python train.py --n_layer=24 --d_model=128 --n_head=4 --n_kv_head=4 --head_dim=32 --d_mlp=512 --vocab_size=953 --activation="tanh_gelu" --norm="layernorm" --norm_place="pre" --norm_eps=1e-06 --positions="learned" --qk_norm=false --attn_scale=0.177 --bias="all" --tie_embeddings=true --parallel_block=false --init="normal" --init_std_qkv=0.0442 --init_std_o=0.00638 --init_std_up=0.0442 --init_std_down=0.00638 --optimizer="soap_variant" --lr=0.00814 --beta1=0.95 --beta2=0.95 --weight_decay=0.078 --lr_head=0.00969 --warmup_steps=200 --schedule="wsd" --decay_fraction=0.79 --decay_shape="linear" --final_lr_fraction=0.0 --batch_tokens=65536 --seq_len=512 --doc_mask=true --train_tokens=138900000 --steps=2120 --dataset="wikipedia_en"
Each number is 128 + 32 x the weight over its row's rms, rounded and kept within 0 to 255. Layers, rows and columns count from 0. Numbers have three digits each. The size before them is the row's rms in percent of the matrix's.

# up: layer 11 MLP up, 512x128, rms 0.175, rows 289-341, columns 0-127
# down: layer 11 MLP down (transposed), 512x128, rms 0.167, rows 289-340, columns 0-127
up289 102:167123132151176153190169179066103139066129101090108198141145130099176155134120073084096092096143171084116110170129110095140121143111152123094112120122083199110166177151166145153101111141156131108129118123094144102178140135181132195094106090123131109069131163115111084090132122181118103164164089109132137152047108134158112136082140145160113151119192086096081116127187107074119140113142
down289 104:151127151119143107121100167120151103116133103163115191126112079123115164104074174216141125133086123173137151105180107084098153178146090089086187169081120171137118115095124178140180135151121104118159107066126129085175108117117136053195124151152098143137087080112186115145146133063089129128116136108174140112107120188092157097137185154113127128123171160114157115108138159152169130160055
up290 101:115127045149157141120124193092110150108073125128198140150129130122095152125169123108110141132154156149128072119132179151122116150162179118102145127090120174138139076063170112092137136139105115129094099140077123084171145115121077153131092137123175142111040145138192138098107123105148109104113089170093118081163149120083196076167135155162188065105100135132114147179112075135083097141175
down290 097:070137123086124062104099126096132146130114118158121141157164142139157110127116137127138096207129171110093170116102082137113107166142177144143168157165151148120141141141059136107098123159177167118142166100103149141108135059141122150149086111173151168119120069135210131180138147163084080168139123091144073191112174124142133135111112124117204137124190150129178104102071120034143114111133
up291 099:087121183078116139082151124133114182191061103081128128133091160154135160109138148125148133103100166081117049160077136111051166137089156156144087143109130095155065122138165166098199071116118130122146157140128112104131090115092117150116107130128074105185117145094117120105125173160111152157186149148129095171139061115136112066115172145089185084134115108082131081125124113141127142184109
down291 107:110110108193126075113114112122083091093127096109134147103171091047142118121139136160156124092172135157131072113168197150137150167108135113139212191146110109082140147143079128117082173115143122089114121156131133119185141104182108097168165145107196091085156158106124117155134095181106126166117148120186125171113201135102150120185110119152078107059157144118126093140135135094100114072109
up292 110:145141076120067102116118149091197151144116121104161126136078150079087162109131145139149166164115110111094076160147093129150189170141124144144122105126143133146133166121166080158125125138057135069137123125142123097145080124143123196109095179073153108134055119157112156084137148109111084098169046130062160189128186130127154099122076128113119128138127207134190100163135100101147105086110
down292 112:139160138157117197129144098170030056170127161148145112099149146169126165129146162154176174122109155117118103160099162055104093141148125163098099129133113154186156092142111141095091181108148087063114159103111156092061150089105110098158146169131116151092108112116122142148114138091099161171115198173137132123069147148129190087126149086156178094145155118078107168123126151095139097150120
up293 108:145098088160118182190109142136149133119100109084135130167093117143050171128131138129120133097097085082107110176120183170127096144143172174162131133065060143086194192122139095118093132105123159087095138131146136138148144133112161118184123153155113122144167177081140066130016053195121138116161103127141123126156111093080137116131098145129144113178162120088113102142119109110113131158152
down293 110:106155177091102170105128125163164136112152154107128144105158144138133122097101191089137106161156103137092045142105135114123187141118126152090126105099116164143102169164166108124144106144143165176161128093153137025151128119102149111161142110167116110147051097116132175152088127152112135129138121053119180135168082129091176127158080123091212065135113141178127105102090147187145066156116
up294 105:103122166158100174131128162140059104145123173191095135106133096164183153166128166153139141103114136147168117119116142170108111093152054088144225107113061151138116142123162124156187111111114119129121128074055137131210141126153106168180096140080158150113131089073150153145168098153156146122135122154071204084111151135140096132129153147125126190077132107083176117116133127121133159137099
down294 109:146110135133152097111118107089141125083071123077123158091144124144114179163059128153150103132098091112127142137114088111167040159083135142081142124157127169101086072095150154142116148137169067152072151101115123055118226177130062127101161150135117126118075160080136155169173160117111127138133161133105130136125112175108093126065139130131092101094155083117128182111131100101135115099200
up295 091:122145174102093154118090107161106155159116158169091113078160069121120153091066111136064150147140108132121114164098140135158129160110115130100167148201089116173163174097144099165102190124164159127122159174125111206135075086231142096146195105142132105081127100111107133165145128104119080087132081152151120082106071102124165125116180167142124086086135124096117109107142129152119135092169
down295 094:082197118091151150093133166071150132156118122147128111143133138065146133140127151142124078135108102127091092133071099154022094145106164124129129106107090118091195133097165157164180134118145118097154160104115109081088117111115072115124095091133152115149135142142139145070138089147073096151130091148048134152119145098115094145067126152180194148146096124143139220100147098106129179172133
up296 101:166096143109161113090142096115149132187104125147153124147085105154092191137063154128118134136129117115122088132081133180115084151156084124133166235146122145132154182106221124181136124191115135117113033121102132108155122089123145158108101148153151122108100186161158126075118149066142117088156111138175122086124103118121155087119149193105108170133181145127099162150179154159129127151134
down296 102:062086124102094146180132149141153164120130141124079119042116121162129150146166166143099123158186134152138126147084097047146170076105093156133117073139122120148140130144078063179117120099096106132109149066131137094153182124134114159126128116084124150075142084145149121106169165143171091125089105122182137100106129102197233111146139094081137127182122150128134157118075164102147102124136
up297 094:088126068089119141126151123101108118176132098088120117126159142139108112140095148127146112114113142122095124130165136075176161166126071107103123128114163104148166132110098226143103131108080099163108114133125156088110147173154123163114165133060114124070091100154180046118081153166158217170126127114108164111176134089177122129136173161117144123124150086099153158103144084053182118119060
down297 094:106123160147136110160123135124126149191109131152182102143124159106107138144141114176137166130123084176159172154170131121084113112156127166123076074044112107102116102122206130158073142143131086104117159105127163153110109116092165089141109096124147155156090097080132153123162139103164035099113154170149134120123122183162111127134117119139142115181092079179109171185161182156118082035168
up298 104:178117078123133117113123074116035169129182116078175138174114134102075050160133138146154115136116129149132167090104085146123133153128170156095117139113083105117110166150127084109098134113162144159109158136086115082059136113103096179148067100144127107143117182133122125167110125154117132100116113219097137105092096139151130069155133098168043153158128120077151116168194093135130110163120
down298 096:207075077199059127136135155125149132216121074116113146095121126128134188102093090147149122174138158154061127175118108108104181094140138142155142097136112141123120152163134085136142135098072139147096067114108182171140062116108125132116145139076171107094133103156140128127088139133110103137112108112140122094115120159140201165109104160052146141136157084216143127141114101104169109124166
up299 108:101161146101137102048145180102143130045150181090178104108116101103116096124129147147134156098157088165112114111130213144174146173206137105142123105107058126131061084106142120127176149149096192157197152163091132103133138154112137140137157151134106099104168094076148127120124118146147115143158144100145124084083100137124119145127094091115074145068103128165121192185135115118132168087094
down299 110:107085086050135075117163187083101170104206129164133134156139097148086124067096107145136160151114079142115135148140135113133158202142078097131130166136069145144221111111142154121169118167154148164206146093096103137155098130141100109115075122125174140145130106124166121139123173106076128171115157090097072149085109081144110124140098168089113098123113105129073140121129144161155162079113
up300 115:157104152112117141110128126070158131136161119072119159132115196082102143121091192080151174080154112144170117077090159112124122093126155158124166163111118143109201145178111140141142093193153113074160089118119071137184150128118143134086104121104100129162140133120058145123155144115144117120169152117133093110157159106135074165220093156111115129165109067120128140094150076083126084169053
down300 109:080117153128158117163084106115130106145224149162110166100186113105113146119100080157103149137087103146096132125060109180138176113120176117089075170180167163164135113131143139127123140145148205187170127120158118157151157117127102100068168154168158119155081147123053137117110185077138079139060171140109088138147122134124117157173092113137129117151086140145110160110153113172158157123185
up301 098:109126085128106114089197093095152187138079116075161079087131087144137035077137119173111090114169110100122149165126167179134131122099171158104119114099082038076161111161106115090106135133164154188120127076136144164112145157124090141140134148083201131114126100071122094102139160114106134085121145134157172103059137173070142118128172109121148143102088088137164122124157119151114132112115
down301 097:105116177108137105164125144059102137065119128103113164171154146114098131072096109064130105190134137078143145128130094081129130081134170165128096161163128105121099122087170095149122203104145147175125113138095126188151129148066112150099105122088117112085146079103109132172142032127123175163098098132157171118167113093120136140130113186108102178115156147130113125052077127137147162201128
up302 084:154180148149111098162138138097137114133124117062115085119086147142153151125086071136117114145119109143158113152044152092154151114154101113110124162139154132094189134145147149049152054160095145138130150134132114113128114185135131130098174080062111086103160097133186142109207104115088164140123104145141180129142199095076100181102125043122139181119116111143131142152161139120046115142114
down302 085:114137143066147147141108155120074133126123091100118174101223191133114147136156162153074137115159172142126166128157150193141106139126127138144160155126131065208170143145115114120128157110106111130127150120144130131089155098099134080139166142183135125136105120127080146130068145129132140079136107187129090132106126122173109083136119213120182163103076179148214141080086055083140127136124
up303 093:125171094100128136163134187156117122098123081124101149152163078126136130120069087128103150144186111157125083059160123092100134133111113108114125080143121104101098137169135174212102126096159085159114200161127137099196116179167054114159105161121091096108142151159089137184113091188173123118164151134135155152114152115122171091125146117083132121130080129155133112164097186145057168161166
down303 095:143104090112121163068101178140138118100116180149156141092102124100104092105122171133191111119109134143143054131082136088158138123160094138127148218090108135127177188130120146167128141121148116121064121108146141160144171153034112123140126159153095100088130151164099103103182096154085100095107151081137169158175158129151068073143084117097121169082130211135105149183136120145107105150128
up304 110:149129076141123115110137130131102156160125125090151117170160079088093133138139070100214082078123146119120193087088126139123185148124161132117102089122156107102195096122126145139168175089185114096152190126128133145159122104123104083093089169118148165121099147134126123122141110119057084136095176147160142142120126081075142108184151167114089126186123168120083067168144079138045112124095
down304 104:142157188119100120113104057137069126124137132125052189149074126109092173195080162113153208166087127129072183113167122108105133092096127136136128156120133088150076109184154128141104093103117116116199100055120143113154082111114183101079154123118146119110122125106158162099113138138174104152115113126153061130080101139106095157093163107133105136099123084136122181184129149121181121145145
up305 104:157202102099053078148104171196181083110127119173197099120073157171072157146113138142115115136121147046114098176158106167128173124123132123141138100102127143155133157161126100113173133134205146124180103114145137151119121152142131121113088107187152157185117159102132106082114092115098132120142085178171114134121135115104158099101132168132090103136127148130134186087064130078077140083107
down305 097:089133136149138166132161115114129164154108120098129132086141066155115100108125147115134163153124164155093134102072058140148144082121151100177081158126142111145146167063150142168154155173083074121153161065114112159177086090147154192118126123110096162073104126131075152120090130197132114141105103106129171152119099052061130086146146053107105111093068157155120104133184126082107127160151
up306 101:130144116098140123062098062088144192162153121157086098111161139132151170117069160120111091184159121109165126167101128090109098105152077191106176104152116197156125193090154124163112165161200113143113090108146115105134145153063162118166131180109162139169125095124115051121111176089193115080137139126138126140123104117136150110095112152168099128105156160099117105115149045136120099138154
down306 111:145124175105151141080085113093187150107122094097131185132110077101133192146151140154146171118114116127120093110118101124107088087110112141174110185146102170183158101137123135142130111172168068134130142083160137100113138133097094110162089078129150191179127113104096155107131178088171164117087142155144191124188023167143164131145138112099103129121141177177153169135159078148101118175165
up307 099:066155117176141206135172092177135105153162161085150086150084105136148165086152103149134075122071075067165115146104105083131172137094136096108139109101132106103182130097108106156106203130119099138075110033137139112090094121086160142135095151134126076154140077116180081105124136119159041179095113162136139126139106092090159151137167147112151114103128119133137100104106136098164156129123
down307 087:168132145128166113153092134156154138079117134068095119144183075173121149122119094087136092108086130101118176078156163108172051127174165192172082062089114128152096156150084091138103146121144140143104162149150159079141171189164071087095104129149156179107119133155084119127115139117133163144140153114156166085117079155102105140122123100161152106092190074126122117199144094130128103182136
up308 096:106182158148126175086100181135115180137181141133125140073125146161098072114170159118100153103139171072122113115154115118100093106148118120174104153194076126151095156115158111125147126130153154083088060104155137107099141112127058111158127116141148061122066149136211193111117147152153093114152122162109142154111099150180145091112150144168084172165119126113133148189104156114057116091178
down308 094:111118113105107093111109091116142158128160135141158179148073113155143160165115159146132132170098119135182044130159177118138172128167076134123177108143158134138126110075099177133154117244144148121131113107143130145132158128091117165135100142077104150061169112068157117122104082095093140131111115133119134143142207115132093136186068147076182153121149165128118200097141094164115190154115
up309 109:188103083172105102132125133094125065139116061079146128044136082059133099191137127084111090075058131131127091118171141163157144146095112134144133144047131133164152158122132079129133143137084120153147153081116177146172164145137115085066137141114166117102129124133073149116150161116044137128151125165120135102150173105176118095178170137099110116143073154090147122135163173109111108117140
down309 089:061157120120129104163146142205164164138145158134112071141092142148141148065107100136206134118175143100073177121098143125140101169114175091117109104109152132070115086168174170120076105204106169177110119148083125117096146118143105137126102133130107143141133100136168136179119091139178111083127180095146085171101091197093110140072180083163149101069125128148148136088141129115111107144091
up310 098:109133133069078134134121172131111174163099162079169104082132204092136076147064133106159111130068198066091110111196092073072147125123098170134154159171106130165093126176102186094167104093147123126203125137142131100143133145150111132165141144104119136104178140083168093132144124073161123134092166132162144159172128121126170106130112094149098091161105101098103126083121090108076134136126
down310 091:133130199176135120172139137146104130115078127185146160134136122140093084161123115183090160174145108107086091127167129172129156098158141138115138168118102124132153105166178158097166170169131083155171097135112171094105150107160108088097058087152138172128125112077159129074125194150119132179083098107130147191163138160112114189171145146150177063146159140209107138122141108155086083134103
up311 097:176072083165106151147122103163065183180160108175132171160112122149079139115117103088132141112096068110097103155078096164148156153088124090171150165147139113125165183087158143088110125121103140166154149166132161168102153112128070080092155121087120073181093146130137147166162118118192070141083118168123086110140180155144179185111134135152090137102126133120128135124115137159094063187152
down311 098:120153105111166149137136173111171169167087104119084142150111124057094180114112132193116103085098129144064171152169146135148105183102172129124192165128162164144120142131155151114166157137126046150111159129152118077138152131098119131176119134106057095123122108145165199140089106116127198171144114135085154176137121110120113073142133161212184156125141097139124114090173134084124086143096
up312 110:068169145133186142117116036063140173121081121127107097115141103124096091105122108100156132099135125120104162177104148124108138165101146117101120114133111166032074092125126119172045106096156149130114172157122102114150117102165093133180191163117153103125089168100151117170114105085106102144107135145106189146094120118115126191159113148099117136085086190124124114091197139126126083099075
down312 111:136142097101150085152143135121133093135120232138151155155105138062184187083133117133092141162032152128145139099136085107096127097119123127083147144118117131094125179048124167074140139146091120135118119142150115220114106117137110141066141150101147107127132122156060153109122140138120107130184163146134066113160071125128118127162151154066142125117155037130082095172136119141108102154145
up313 100:163119128131158134097181114110139132123135144211119088080125135119087121049107127186096135124126100143232099138106147109130151109134121105115146175100122114077104091198090170072115096128087148099150112142063148172108166111097118086116096138107103107188104150084130089109176122211096089123112104144132102156202132145155127142052135096142132174164141134135099127161136118073150131113124
down313 095:066127105065120091128132158147160155123123126137099128179195131148118110191122119122126159106111138128079137082133141131118163129083077193169060069144131148142146134151167095060161129188115123128133115154116144088146138120121087074159175080138120157049126117146134146092160120077138060081128151139170095126053160148082128188064174077117136169122126125173110121105132113124142137127159
up314 099:116152126063111157090113092121154137112094145123118173086163143215099163177161131148130109127063148082086085145121115176172066104119157130157151192143111129149132085129153112156110134149103129183165139152132165148114112169182112158134150127110121143146174129125080131054125066194125169113158140184158098076157155110034143091126099123142115138127147136144079116107103200143151141092129
down314 097:102112130109153172110072128095107111174150141149126113093045138067137132090140124144115089179187140138172128085153108097161135187127139131133144145165119127148136165113141169155100095113197139075087113167122103086127150107129120147122070121115137139130123175114099128193125106133150190057077165128133079192120138188126063179061087152181127150110092155109085155097157114126146128171103
up315 103:159147128174131106125131136056120083133182184102108060119157107141118129137110120159164136123097122124136167191160138093142102100148134071090116102124165124124124102151151139110156141077158145149072207116143154149133137124098083115182124204107129097166043171136066172119118129092106170156135185154156163128157136146128088116079123160143127162104122140116083063096164151099081101194166
down315 111:154149135099198128159128100146149118146114096119109162153132191081147126130198080149128128129155141123191112100075197197155187155107147109157173107137147141190148164081122129129093089139127165118159142116180173084162136080104130102101130134136170061142130148061142139175166086134098129149193125116153105148085120154094115130188155179089110103114108169141077131158113147149078122168158
up316 090:085113069129127117156109145114105087126124155181124108135140142133121148103117112094080143101173087112166120105202112103085125124050094119107087199090165173115133138111152142118145050118113112135146112100132113178155115186129101111143084169149134120124127148100127183173132145090203131122114112182222158142097078149106044119171152181097191130116151129104094156123094138114135083129120
down316 084:146088150039150150112130152143148113097174169151159158088179144062116123146135168116149143148119144191106100137129145117145114075114156092120114130119170134113162087130127107128131196034143163108100131135155123046081115129129160104137110107085105103115157149199136102106093183145122144155152099119114103135171171064148157109161114170113058125129081158154147095096109117119142192195091
up317 098:106157165135094127145118118106146119155123148065122130076113165162156096117084117116169111207121113110105119170149133085134161128115137095156040158127133155085161097138134139125115120161146070143105104042146155118109112114148130068133161096103105205150129122126111168144198112076067083142133121092061191090096113137166110121133124145097101104092134188152088109129154072096110132111202
down317 097:130131073134159187136094128118186157120134089135129120075156090088160172101192151109140115124156125190132072134141114166099108153089159104141082094128096099055091195058132156150163144122123177092146154160124150131133149099118159114125110180186166124112130133088108069137122137114138148140125142179095173182095096155153123107223121155112136137136108048158170150136132167090140160147155
up318 096:107081113128113111107064131073170195081150052174143171174114169119169141146087113173133098095129130090116115080172105144098144096128106132118103085110190168112139086136077107118119155127113148141092159091193120164107155158142114078170127105101116108189067198146139103125109142118103156125181114103190141119141093110154083073082176163167153125130104139117109178152116117109106170112100
down318 108:131153167135198079108074111142165134116090124142144103137163093114184119127104188169166151066095134081165120171160048111141124150164132124165157132148129116136107116143070102179116126097215129071100097087118139149070126138122140113139132141140088142133149108134085205168097113153158132145132134101144124120178110164101103114124046118089136166089128224132191105130103135129095156134132
up319 077:145068101100107172174102143121140170144134114125120178152133121169124113136102114126093125205085172207132119134143077151143145172170170143129161099092121139066158176109131154123163175112045108156134121119083178180132088172143143138105092114111147118052122134130152067148124153146200108125080128137098109106149156135073124192123150124140163115159092088120180083111135115095128168091175
down319 082:089115092070124158181151123122105083102084117088102138126187170120091139133189143139142144078158068105079206161127149149157140138113086142134165126122150121110131119152144107107145126084098077195128161110100111157152183106097142115149077137136140096149096112189145171187167098076097146133121156082135109181102043087097141072117132080138094129053135155131146174155128093133117128104126
up320 098:171106171144167127174124117156140178132105134138169028149090066146101142131114078090134120092141074018175114122113092091122086111129132099095111110151094149105127188106147148096150110074155155165135179118162171163131089152172136133138169132134175147104093172157101103133105128145198105106174097126161105166100160115101176131087151166177126091081134158151123121143131143115131181131145
down320 100:137159123116105135143095062140136103193070186114129135150114103156127184099172139132114076114161177158131166116100118157112148154102055158144154094111128175128179100139081177144068171176155067109168158170096114126064123107150147182134118194120145137128144134110108135150134142092178147156106153108045093104139146102117092068201099123122167179142117157102084111100142099129152134135129
up321 098:226132111126067151082166104121130095051114132115114116124137227077150134130140180158150114099091136104053165134116107099095124146112096126134154203136141153131118127116124119180173106167145105196144117136134107158106146136186128113114104135164137167094075122083101135101183173103118125154139136171165155099139128074136175159182093087077132113117115097139177106159093117124137168085125
down321 092:110106155111160144211088117153090086134098123167135149134117150170142143137175131124133172138190202112160142070135137150158131217099179139165191102181149100161104080168140166129148114167113125162164183075077120138141145135112141093144146110103161121109169111121121115178027121127162152106100138098070107132129130140086083083092153125157091095123080117167088118114108125100105139129101
up322 099:110117179133107159085134116075090103143071107129151170099138139149084089093126097160102156138128103135080138105166137151108123143143103131111124107111110110109170174125100148098195071136181105128123117115120166132184017110159091237120122083103084142146129151138184063159095139128125148111131134178183129123143098102081156149193108130111106127147142140103100175151148106158131056101106
down322 092:118108096170118150093078176168158132124200075114126136089112109074172099132143075121132076118081110108141122080144159166141125128108178183152108146138075167110143148162157154146154155130153105112079090146146104128125196109115190067124157129103090105053113064146083168108151155151140171107105163111107113114136163126136187115063125102209127095118172157142137187099118118124167118142118
up323 112:145103155138166165117143156080147122147110130160130112111055145135056116148129118143119083063148193132143104147097130076162114142147092131139116132169115137159034159141139111117140123139076092191170181155181137153132112172090111133140140165115126097055148113119093086140171091099110080172154135180129144152063130137178074132123167127172135141173135041109154161106161120136147150155089
down323 104:158165140156111149187161156181173162077170158085123112094120143129149116178066199107138129134119062091110158095156073109152132110170161152135163127141121143188116169137169087139142087115141113117136050139110070098092164119177118095141171154091096154148150159186174118083149129085152126080145094085133065144153105165099160130133115121076076131125140161112128128131104128095149077074143
up324 102:118158109095112130137106146169162132163160097112169108175096092139165107188082106176087126063098143146136132132092121166124126098108095169102098199162155097155129130139124175167153133081124109102151172099142091154152097120109099112066112064107181137074155134181130115165075064125134089101114148095143126117097082109135111059094115189088162134118130131106107148100205153081153073149097
down324 097:100117053136184100117109142134123098128072202128120121105123094155105140085139105125174116089139117051141169118169169107094139175109168132089120184157118090145140088110062174160122074137177081092141118138173158141062112174144140137114087107116097183101169114125150155092104063158131137133175118140061114155107111115135104131128159101193219129141079145119151130121122111096118112138153
up325 104:134089175102133117133112126111108105136131067081093109116108178161155172210087115144188142177151074138142142141171183103124092149117088109101122073164125093103106134104101145113120120130141163093106111121120166147170142178195112163149153071098119155073156179124084086094175093142113136123104203118123169144099060122131183116106162157076130097138098089118100144117095095102179087136171
down325 100:121141170142141135104137123156116147110150055118126131116122132112155099123088102147115087118083146186121129160085126161169163131122214138114157106131093138079152111168165171183087116098129130138160071063112135151101131050151176132216153136142148086052095148133141148091135126148133164102095148171141149113109113055140123179085106095067135126153116164091105134170128164061105167150169
up326 097:145108155128094193154058179155108101146132141152116105167137118072154128150176166156097131122105153112162067090071115149124141136095090093135115109101107086104102130142131112073154122165164131069081180101115099184107130140141097189125123169207194138167132158124106099122102109093158070078124127153149094137115113137102177131120061115186155121131135126077146192123111066089101115093110
down326 090:125137161124090151086133138136202129089076154158133127083099108139075123095117110125169098167174057138128097114136127208118063102153148141094137082163093150157110161156159188172118103156121114196145146080102112110184145163135145186147154099096103092078146125113122143132136138134098139101112120152088158072086130123139122132175176124045102084104106089177122094181187122122128112128166
up327 089:133158113182090093090151122204134205118128095126103151116144152208160171167075098134096114150142149090118079153077139112146173163147112138174101066091088144112092091177148166166107145161113183145197112125083135128113113119104107097121133073113094172179085115144140118115114163135165134094147150089120126140096107141126132087120137067071117137121146152115152139153143195162110148048150
down327 092:163100146072159180140130168090128150127161155117153114101145132122074116138174130128169118127079106197116117063148186164145084084130157073089112174122119108086192131126159141127166130106165088104138135135063148155139183109154163119184134123181152178115133151152125183092099104100083137135107139123217135152118150098151132133169141088149080094131149082087118136097173166166119140187079
up328 103:124169113075139089123163074152206183107095157160120108154159087134054157140112155115163107088104107160136126121167138106161124149086173145103130117124195137117042129128108155150144175100135148151125123109081168150160140135113154144053062161136079108141085097151125135125106144185110098121105114236141114149118096089141122089090130167119058090167161155157123124103124124130139139149169
down328 106:146120133104098137163158075130106080113111130152148095137065104115087110151121113145153146128126129172090152129195144149109112180071079134138108092105087148165136093153088154128164184090125137129081100088104138127106102182175164096125171151079157111176125108145125136132132103192164041125083092161153126133075130162154118127115033134104192173132164099129168104082098142136068111150085
up329 091:163140122099183142137107096156169138106112162114171121159111151157122126173104078100151165130123103119171160105097137130118094133110097148132098211079173093138186166090139132173184200159101141110113099188063082085097090116145078151181123114157136167143141122099126111132090097098121138103124105188158136111174121132146171173033181086097138170115171122158136137130119152083153166103113
down329 087:105109098154151115109089034148117096125157146098115114077108177096099123118121137159113201131105089148154091118098116125114167159140117198140159098134157133085125175138104110097141102179126149122157058135129089098124144143154162069127110068108102064195099115195052128157157208133136145130106126154139116160111192129092120114152111137106080166184118133077142138135156094149155104175131
up330 108:151151091140181142120126084115134153118056132081108149126094130106082118108163153142090127117066099168159082156160156198079118172176117111088138171109081120133083079091060100185070192118128135128108133150146137108120131186093063139147134133132084086103143111192144085130108115144141140156098112154161092095125135144172169104176113100166134155095118108183124174120166113150078174155134
down330 097:119083155161082155120084166134129114051183128155128110149156150189150131164091123076119148123135146110119125157092187098110173086156147202127088086175195152125123149142114138152170123100223149182149118114131125113092099111100118071159076143123138107118118165137113143054134086125079083151106141077145142142092149150130201125086160109134111107193141120133076077101110117148107110133140
up331 099:082124111108145125140175141118156130137096187107122169105183130103121064130140099131109147156137134151105113087122100147067159122174119136077116165132121111103100142138154182070137141135126127128147151088142099114111094107143095069126121125165152138157179181146080196124081068155131158149102172194144136171154116079086160090055154103123162098069097144084079081184137133087192109144178
down331 102:130144170113069128057112094100205137113113145066149149139116132132159100143122128082122129126137147116089071156087127134092068125165142112183152107174132110122192131105143062155178107075148147135129118142149129146188131058073124153142158083130144096059090102094218097136108090139162081121161050128118134091127123108148114124152129140089133069112139127128133119057110124181123109134130
up332 089:135138073111130095133170174176146094134086120146141094108160110185131162086138095105077156139060131115131134121104150117092168148067136044111165115117154112103141069140107150133159091133111132089118139116114118156152067084134061145153084178135147122184126163118114130123132119116158157126067077126093161129102132060104138136170056136131118193131108092089114172092079198183110142168127
down332 082:104163127197124128104091122120134140106117085090139094112099141140128110120100167110156145145143129125101123145128129114164070077138093156183043148126066157133081176104106109098156135116113095142075129108151154075103139096170183104123136128111132145126112108138156102163091211144106086109212143125136144060138151112143154150112157055092074143096173127129126057155161059192151164120134
up333 110:178141096146096115131131129117085141140104178167154096097132072183157134133094129178109136095080152182173071170114097152099134059154133122213096162130074125155112086139161196152162176147197087140107185140138112120162128065165135131135057138117140118104134104073129136159126127111080139127151147122121056136165167112104105138148100141104109184111177106136125171175132117149089143134165
down333 112:173168087084126118145136183106122094078164126204139139101176070144126104132110122142124143149102152210154110163144117096121119133119137166149156092196189097116112140117146092157101143146121082110164169061117086137206136131125093161090135138129134147064180152085114098107187069107129152118102118163073119106142073095150097121158144143124124157112156192111098160153149166125205127123131
up334 098:104106114151133094076153118146195131153153132108165135042107175091116122102153096128100140100070095105121110165163127107112156173138135135143133130141086108091112141163094127170126100168128128129105063070155108094135169092170159129144142139152166108184187135099169138112146071132154132064142071083070201130115096114143112105104128088116163172120107122176099161088090121051090134173175
down334 095:091081163109081110180143155110122112105166177104111088114059122139128120124173090111100179141102133120125122089099119113089094118102164148151133089179141116111126173189087143099137167147120123084140102109160089145133174099138134152142068144127171122136156154172172227112144116093171163052105142112197127172105128222115157106125087114134102125100203101132133153144103147117105174132153
up335 090:139126133180071102161117112117125111123145149047180171105089132161075132089081106143162180114148119118163109149104106117145087128157091121120121158096148102135169084097102114123145167161157136086167159087093149131106166090160153176170162123116079071054069133105167150130133125135129100177138165114135092088159131106147096091130185160101224143109155114105193140135159072117107166095150
down335 090:118127099129131138114075162064159121124136117121191148141084075114106112096131134114165058103155118136060116072120140127135113124130130164142079133093161149075100183121077104109094128093148119110088155073109145102051150046100090126105072115187097153147147170157097152106102108091102152126084113144111131161094144137124116117137082190099101068145076125190080145122184117133141145076127
up336 108:150164131125072097144137122151161177175106147134135098094123113129121152100155158103139100080059132092082101115112101147155057131206132169081170161120167099106117080099114156078151077129095113094103122117149125114161117091176179135199105180146136134093105142147122055085108134144096125088162146125067188145153137110132181123171123165117154131076177118120176186114102087111106156163116
down336 108:139141105115098146161099134120120155172086202130061161165122096087103143118107113154149123165132149131110128161083117134147083205109088136125079105143163080116086094096209104165076211098126153056132129096091073105197095152186112136081140095123142127107167158125143045125098176092187129075112122126129113102139141168121110141161128111147134099096117109138166104133120131115121166115105
up337 090:176143117107120160089111108138199174157118117087127157089148106054076098129116108179144147165118060166155147181159186081156194130127191136126103108171140098095139085178122088106104104170108181176082106122179073111088140154130091142081097153111112069148174142099107143163151118094111078162142119097112184110155114122150184177081100151122111092150143135138133132121129102116111149143118
down337 097:174128154150080159144110113155150089108146126181139104114092137172134136195155016117077139130132155100081193178106143162163112107133138095117097149059137170116119134171109156140156138138096131131109136093118162145153171116132172163060082125160132178140130155174135155137158116078107158042123175137103110101131129122155126141097170113145125211154091143134134145083066122112098138186140
up338 096:150091144156162194102114123115130124119136147126071155133155104129104151128073081131174070150143165174124112212069144135156088117104114093081186085116120135128129123172168132068149165187181186115173137160157143056157148087111035142173105137110164104142109147107182158111082070138135097118164136111131134124162160140079158123174121118124127104152184148125108143134141164129145127141082
down338 091:080183138141167108098142087046121153125111174122198106145137148096163139094189173133113101118057149138091165151106153097121153150136162097141153161136156061173133105142066128148107091107090200132099134170127216104109142086105129166131150130132112146087133113133119085140121125231136138141124125132073134162133177115221137130158129101178152133134117125149150124082136129106120169112117
up339 109:096138077134156180179133166156167119094152149124136168141137141125076129103112119108131156141156126144152098083153140170137175113130099120189173143076151144121143083091105112161132161139092153142121091132188099120121071191060135151090148105180058119149139094070117058152145113158142082111116034074127112149125125139173140180058115076165138142151074132097088126133138137124116121086105
down339 106:137100183163094099149120149128199096116154139106115140129155133195082150100150117157092129140182065074123115166103109093174092152185123127121149173176162153108175173123132097111161116121119105133192163069113080197111094157146114191112148094102138157137127115162149122122144131087148170213093101131096124104115074106051102140156137082093157118098149096153122083112130162099120157146163
up340 096:123146102084142133147047100172158093125134088095093117179169093102135104134099134153142136139094094196151129144146158122127144150155165098150197146128177134160108119142124137078190100084091170127140138110144131103156149114129166086119121104191211164110114148046100075109170115154108122126167152159130182075171132147185145155140059099144144074187139143094146147168122149116102130162104
down340 092:184124130196125130161096102131103142143120178172138117143057159180105125075124177101121143074137115142094124101142123182148138121129087127101147125117108110090137072110084141108107086187150142101129137121120175095074156199133128128127182130108107161151086151157170119163138156165086143151070147121135066165135138077169084124112158130109122161161094146165070077185099114151067088063160
up341 095:152118100178157157175138124105119126152142132078112128093186133121107126115172168144228131097108108159132155154116113123072152168146129131114038108091085190101120159168091095158122125149097107188094122128085126155115102122163169101179084127158132075156124130176141044144088138164131109153155130209112139144121207129115172156141105101132111159100130123093075100119174128168135104152108